config = dict(
    hidden_act='gelu',
    attn_scale=0.125,
    optimizer='muon_variant',
    schedule='wsd',
    decay_fraction=0.576,
    max_steps=6618,
)
Each number is 128 + 32 x the weight over its row's rms, rounded and kept within 0 to 255. Layers, rows and columns count from 0. The size above them is the row's rms in percent of the matrix's.

# layer 10 MLP up, 1152x320, rms 0.169, rows 297-306, columns 160-319
size [104  97  99  97  95 103 101 107 104  99]
[[ 99 178 111 134 216 126  94 115 155 122 106 101 159  98 138 158 145 151 104  88 118 119 141 127  90 166 150 178 134 203 153 148 166  97 110 120 121 118 142  89 166  91 176 144 121 135 132 129 121  78 194 136 150 103 126  93 102 115 129 174 131  86 156  83 138  88 156 116 125 114 104 112  79 160 111 107  93 143  96  77 112  90 167 152 145 117 127 139 126 134 118 116 103 149 108 155 140 156 113 159  86  80 151  87 169 154 101 122 113 139 152 162 160 188 104 212 149 127 115  93 131 104 108 143 200 169 135 140 102 104 136 124 109 141 107 163  87 186 149  84 192 140 171 159 115 112 112 152 184 136 130 177 164 183 114 180 140 137  84 106]
 [132 106 136 173  90 137  87  31 156 108 135 155 111 117 149  65 180 128 129 111 130  88 167 116 131 140 117 123 166 132 160 160  92 161  88  81 140 116 150 100 184 156 137 142 143 108 150 140 126 105 133 150 223  57  65 100 108 152  91  82 195  97 150  97 144 143 154 103 224 127 129 112 131  82 133 116 120 155 146 102 154 132  94 162 153 103 144 109 131 158  62 137 203 156 184  95 134  91 141 154 107 101  87 146 154 142 127 139 129 145 111 133 110 142 128 138 128 116 149  72  82 157 109 141 164  87  76 126 135 165 153 116 133  76  98 148 156 122 112 165 124  73  77 112 110 131 112  82 116 172 151 163 131 118 119 157  90 146  71 144]
 [120 169 170 109 163 108 105 164 123 155  74 106 143 137 126 149 136 111  85 123 142 115 164 154 112  66 104 112 137 124 106 120 148 144 130 124  97 126 144 156  92 112 124 152 128 144 105 164 118  78 143 139 124  36 150  87 181 127 117 153  85 121 166 166 119 133  94 168 120  88 114  97 143 106 141 119  82 189  51 157 108 126 106  72 109  83 162 122  74 119 133  63 141 122 108 140 162 140 168  95 116 143 191 119 160 120 154 152 152 115  76 108 137  94 118 123 183 149 123 122 228  72  71 127 149 158  79 134 113 148  60 121 103 135 125 162 138 112 129 150 123 109  81  55 120 150 110 144 131 164 144 132 108 168  44 121  98 104  77 129]
 [119 151 102 141 191 125 134  73 145 154 161 134 112 107 172 138 103  75 136 120 125 104 171 145 162 126 137 100  96 125 117 105  99 149 149 119 192  95 111 201 163  94 101 133 100 103 154 151 120 108 138 129 138 118 103 137 163 183 178  93 143 135 117 143 118 151 115 173 174  82 125 152  79 121 164 121 103  91 125 129 124  64 139 139 212 152 129 103 120 145 132  48 107 160 134 191 171 108  80 114 139 166  78 179 165 165 148 161 114  88 130  55 209 143 104 133 130  86 128 219 127 101  97 102 185 133 105 105 106  96 179 130 152 143 108 184 160 137 105 121 117 133 157  75 151 110 127 116 145 180 120 169 136 141 109  82 107  82 166 157]
 [160 109  74 133 151 129 138  94 117 111  84 157 101 178  87  84  84 122 159 170 186  60 131 144  94 105 110 151 103  97 158 203 114 116 147 198 177 159 158 145 165 141 130  90 118 101 119 139 103 133  51 158 125 138 103 202 149  97 132 134 112 154 104 136 101 138 105 213 141 163 128 106  91 148 129 131 207  60 137 133 191 136 119 173 112 151 117 163 158  79 123  71  99 121 168 160 153 175  89 157 109 115 101 123 165 147 125  71 112  97 101  97 138  73 115 113 124 121  98 165 148 143 143  99 111 176 100 164 110  86 166  78 101 127 144 103  88  72 108 121 147 157 126  99 122 121  79 161 106 127 116  95 145  92 151 191 121 145 139 124]
 [ 97 120 184 143  93 175 141  76  90 143 133  70 119 105  72 131 172 165  69 118 189 141 127 173 132 156 128 185 107 141 104 109 137 118  63 147 111  92 144 162 190 133 196 132 138  86 192 102 110 134 113  55  88 215  87  88 183  65 162 112 121 139 115 187 149 152 137 130 101 130 100 108  79 135 168 189  88 186 132 123 123 154 109 144 208 194 115 112 147  97 107 122  90 123 122 105 195  89 121  80 159 138 159 138  90 149 106 130  87  85  88 161 165 151 168 112 129 116 129 142 122 182 122  54 112 112 142 105 122 168 129  98  76 135 132 152 129 165 167 154 174  95  96 109  70 141 127 172  98 136 131 132 152 148  71 147  90 139 162 136]
 [ 80 121 121 124 110 151 188 118  83 192 103 132 139 158 135 153 176 106  96 134 151 121 160 130 116 173 130 220 174 146 129 105 112 170  76 118 109 122 123 130 103 146  98 115 134 154 129 183  92  62 168 201 125 150 167 188 157 159  97 120  99 103 117  94 104 173 149 133 125  90 142 136 168 188 138 153 144 132 154 148 130  92  89  82  91 175 154 147 102 133 154 127  96 180 100  92 160 203  99 179 124 106 102 165 110  81 107 154 146 135 138 164 116 118 154  95 100 159 126 106  55 146 137 134  71 130 148 124 197 100 141  92 145 165 118  93 123 113 142 192 144 148 113 126 139  85 147 134 113 126 132 141 169 121 153 122 156 151 110 101]
 [116 151 121 149 142 156 117  76 158 117 132 138 106 182 138 111 153 134 159 120 140 106 170 129 113 142 107  98 124 164 157  13 110  96 147 108  98 154 138 120 151 131 108  66  99 159 119 131 133  72 171 156 149 109  93  97 185 120  79 122 128 168  89 137 122 132 103 140 157 127 105 154 122 128 122 152 149 141 171 149  98  39 139 156 172 149  63 135 100 151 171 110 101 124 143 144 107  97 131  73 160  80 115 127 165 132  69  52  70 113 128 136 142 106 130 105 108 166 148 174  87 105 185 132 172 147 160 142 155 120 205 134  84 141 151 162 126 152 143 106 140  83 135 117 142 165 103 156  69 126 137 154 133 144 117 108 114  94 118 145]
 [139  84 145 111 129 118 143 172  61 110 134 124 133 183 106 105 136 101  78 115  49 161 125 129 145 139 172 123 171  64 111 151 110 122 150 131 191  98 169 125 150 145  98  98 171  92 153 105 149  88 152 153 142 119 110 181 133 129 138  92 118  46  95 161 128  67 119 130  98 158 111 140 108 166 168 148 115  91 181  58 118 156 150 139 123  83 188 156 134 150 107 192 131 100  68 110 142 102 100  55 117 140 139 168 152 146 122 116  97 170 163 117  81 119 107 119 145 101 111 121 134 212 104 164 103 162 112 141 109 115  98 166 162 118  99 130 135 107 140 113  96 127 125  84 102  87 130 155 112  77 148  73  36  93 132 117 146 121 190 128]
 [122 140 119 141 147  97 120 135  76 103  87 191  88 149 119  97 181 145 174  99 148 128 143 156 126 124 162 180 142 136 150 137 131 124 170 110 109 174  99 107 139 151  93 175 139  68 107 134 155 108 122 136 138 161  64 190 135 160 125 136 184  94  99 106 129  73 111 117  74 142  74 124  93 169  98 168 141 127 145 102 125 133  71 146 168 141 107 141 167 198 132 124 134 117  92 101 174 136 132  96 116  78 201 130 110 103 155 127 137 109 104  46  98  91 110 128 116 172 147 161 155 163 118 139 153 103 149 167 143 157 125 113 110 112  96  62 156  66 123  76  76 109 103 165 132 201 150 166  79 121 162 163 124 109 147 141 106 121  98 188]]
# layer 10 MLP down (transposed), 1152x320, rms 0.0977, rows 297-306, columns 160-319
size [ 95 106  90  97  97 101 102 111 105  94]
[[121 106 143 148 154 154 189 135 137 153 137 159 132 148  98 116  83 169 138 112 167 161  87 139  81  97 152 155 108 140 123 140  95 203 165 135 156 146 100  76 120 142  91  93 117  98  82 157  82 133 105  77 132 144  82 126 116 104 139 101 118  97  70 165  72 168 184 143 126 122 211 145  77 160 135 123  91 121 135 163 128 175  85 163  91 113 133 103  17 107 132 111  77 156 134  77 151 117 133 108 179 145 126 114 125  67 127 144 146 117 156  89 120  75 116 138 129 113 150 139 150 160 129 158 153 130 102 113  95 104 146 107 139 122 112 101  87 125  99 172 157 129  90  81  63 157 134 172 129 157 165 128  98 143  92 166 119 135 142 185]
 [133 181 132  99 120 124 166 139 142 140 195 185  96  86 170 129 215  67 146 121  95  93 166 169  95 111 172 116 195  97 131 108 133  85 130  65  65  84 125 179 157 125 147 172 130 180  77  98 171 116 134 153 125 123 111 105  72 144 129 147 133 138 144  96 141 116  63  68 108 172 110 177 160 145 172 157 145 122  95 149 133 105 120 156 162 161 207 160 194 104 198 146 125 121 112  99 130 110 119 165 177 103 118 197 136  74 189  89 129  83 133  95 107 161 153  84 145 107 145 104 157 128 152 138 117  98 150 117  90 161 114 134 123 152  92 147 125  96 157 122 161 161  95 169 144 172  97  85 138 123 132 126 124  66 117 151  87 133  66 100]
 [138 120 150 117 121 135 132 110 122 104 121 141 159  67 127 120 128 148 152 183 156 137 135 155 117 184 140  95 131 144 142 107  57 103 150 162 100  78 122  71  90 116 142 133 145 132 131 105 169 143  98 151 145 156 152 157 130  78 177  74 141 131 112  44 142 119 153 119 146 125 130 160 111 156  67 191 168 164 192 121 127  98 192 183 154 183 128  90 130 111 158 137 154 148 174 161  85 123 105 165  69 163  77  97 138 118 116  92 140 177 160 172 108 159 178 116 108 116  70 160  76 116 152 154 128 151 170  99 177 196 117 121 208 166 156 153  86 116 108 126 186  85 132 145 118 133  91  86  83  77  93 120 105 137 160 108 164 199 167 105]
 [119 219 198 128  79 168 163 131 138 155 109 140 111 113  99 156 117 158  99 124 118  93 114 115 181 123  84 102 158  99 190 134 133 117 150 122  92 162 102 107 141 155  87 134 146 124 118 164 107 122 140 137 129 223  82  74 120  95  47 139 151  99 153 134 113 143  88 125  46 132 130 178 152 133 159 181 147 114  89 172 130 141 107 155 124  74  99 108 147  85 150 152 117  97 155 133 118  74 116  83 182 107 114 125 123 139  99 131  85 158  63 176  80 144  97 172 170 117 117 171 107  82 145 149 105  59 121 120 106 157 111 173 147 167 109 110  34 161  73 128 164 158  98 193  83  87 132  87 113 111 126  84 169 147 125  88 108 104 171 154]
 [139 129 140 132 127  67 132 167 153 135 144 103 163  99 135 134 198 130 128 120 102 104 153  85 128 138 145 132 205 159 143 137 111 174 126 103 180 128 125 122  86  89 179 101 167 166 157 126 114 133 174  62 156 134 103 165 176 207  68 115 145 127 158  88 160 140 147 111 125 151  68 175  86  79 144 108 112 190 110  93 110  97 131 144 136  88 133  64  79 188 158  84 110 132  90 176  91 183 170 193 175 111 100 135 118 109  94 122  91  57 127 125  92 111 117 118  93 105 113 223 150 141 131 171 191  90 151 125 154 151  53 126 163 132 152 153 106  96 123 132 144 110 157 156 163 145 171 103 147  94 116 170  71 143 110 137 132 133  99 145]
 [160  87 147 147 132 154 141 133 145 133  60 160 131 109 112 135 179 101 140  92 161 178 147 166 141 116 108 118 114 171  93 123 144 154 119 166  98 160 170 128 139  83 153 105 129  73 170 144  94 125 117 132 122 102  98 121 189 116 135 137 101 118  95 152 139  96  77 104  93 107 114 100 119 120  93 154  96 105 188 183  92 116 125 105 149 108 167 116 110 108  71 124  81 142 114 139  87  58 139 118 136 139  64  64 100  97 163 131 100 176  99 146 166 106  89 155  97 129 120 195 117  95  54 164 148 150 143  57 136 127 137 134 127 106 120  75 159 106 130 119 167 139 126  95  89  82 167 139  85 119  84 167 189 144 148 145  88 114 154  79]
 [184 120 100 136 116  97  77 147 133 117 131 131 147 159 115 107  59 140 148 125  92 161  85  70  80 131 136 151  95  83 139 162 142 131 141 126 141  47 110 133 183 133 206 189  91 164 104 132 103 129 145  57 199 161  49 121 112 143 108 117 117 118 133 132 188 157 115 163 120 150 217 139 142 136  91 159 164 123  90 110 131 151 167 165 178 121 134 141 161  94 117 109 158 202 121 195 144 131 132 124 127 150 124 181  97 149 124 165 139 135 140 117  80 127  77 132 129  98 124 127 112 146 161 140 178 157 110 130 180 150 155 156 124 132 132 126 136 180 149 121 180 157 100 152 134 161 132 141 114 115  94 107 114 162 187 170 133 150 114 165]
 [112 130  86 122 129 104 158 142 141 151 121 199 140  33 104 180 110 123 120 114 164 101 125 104  79 110 144 136  98 161 139 133 159 154 143 157 103 156 122  96  85 135 118 137 177 145  95  87 103  86 149  96 145  72  74 148 197 133 108  95  81 153 137 111 111 132 114 150 158 117 182 110 150 130 149 133  98 112 127 125  83 140 166 152 112 166 144 194 122 143  67 179 188 119 107 135  81  88 134 215 161 135  98  93 144 119 130 130  95 117 131  92 172  91  63 105  62 106 150  74 124 119  72 190 127 133 138 182  97 148 120 125 143  79 125 151 171 138 116 159 141 112  80  46 121 180 162 224 120 124 180 163 131 144 162 108 108 153 105 174]
 [120  66 125 112 131 176 148 164 169 165  90  72 102 102 113 136 115 176 142  84 150  88 139  80 130 127 123 133 107 108 145 135 182 139 156 127  66 140 101 158  88 125 102  90 130 138  63 107 134 151  65 139 130 155 123  83 136  97  96 100  99 111 123 193 102 164 107 115 220 121 208 136 160 136 141 159 119 146 116  91 152 145 139  97 148 122 139 125  36 177 160 124  71  87 112 124 134 126 135  91 147 126  64 142 171 111 160 159 122 151 118 182 182 158 112 139 137 123 144 136 151  97 118 130 147 114 130 155 219 123 171 104 105 123 151  83 111 139 159 104 108 104 135  63 145 134 136 178 164 143 167  50 175  93  99  92 119 152 150 138]
 [100  82 100 110  99 141 164 154 127 145 120  48 184 146 162 131 124  76 108 180 109 128 184  85  86 149 153  94 170 134  95 132 116 149 104 137 161 146  60  99  97 155 124 172 133 147  90 119  90 142 150  71 119 173 110 108 168  67 122 143  44 168 111 175 134 107 121 128 126 170  81 116 114  91 144 134 142 189 129 160 117 118 108  87  44 127 137 155 140 119 145  67 151 101 140 146 147 106 116 161  70 185 107 144 160 112  83 142 157 108 160 104 150 176 144  93 196 106 181 254  91 127 157 100 143 167 131  99 107 127 124 135 149 149 121 112  86 136 114  53 123 171 108 117 167 156 125 116 183  91 138 124 144 160 171 181 105 164 124 100]]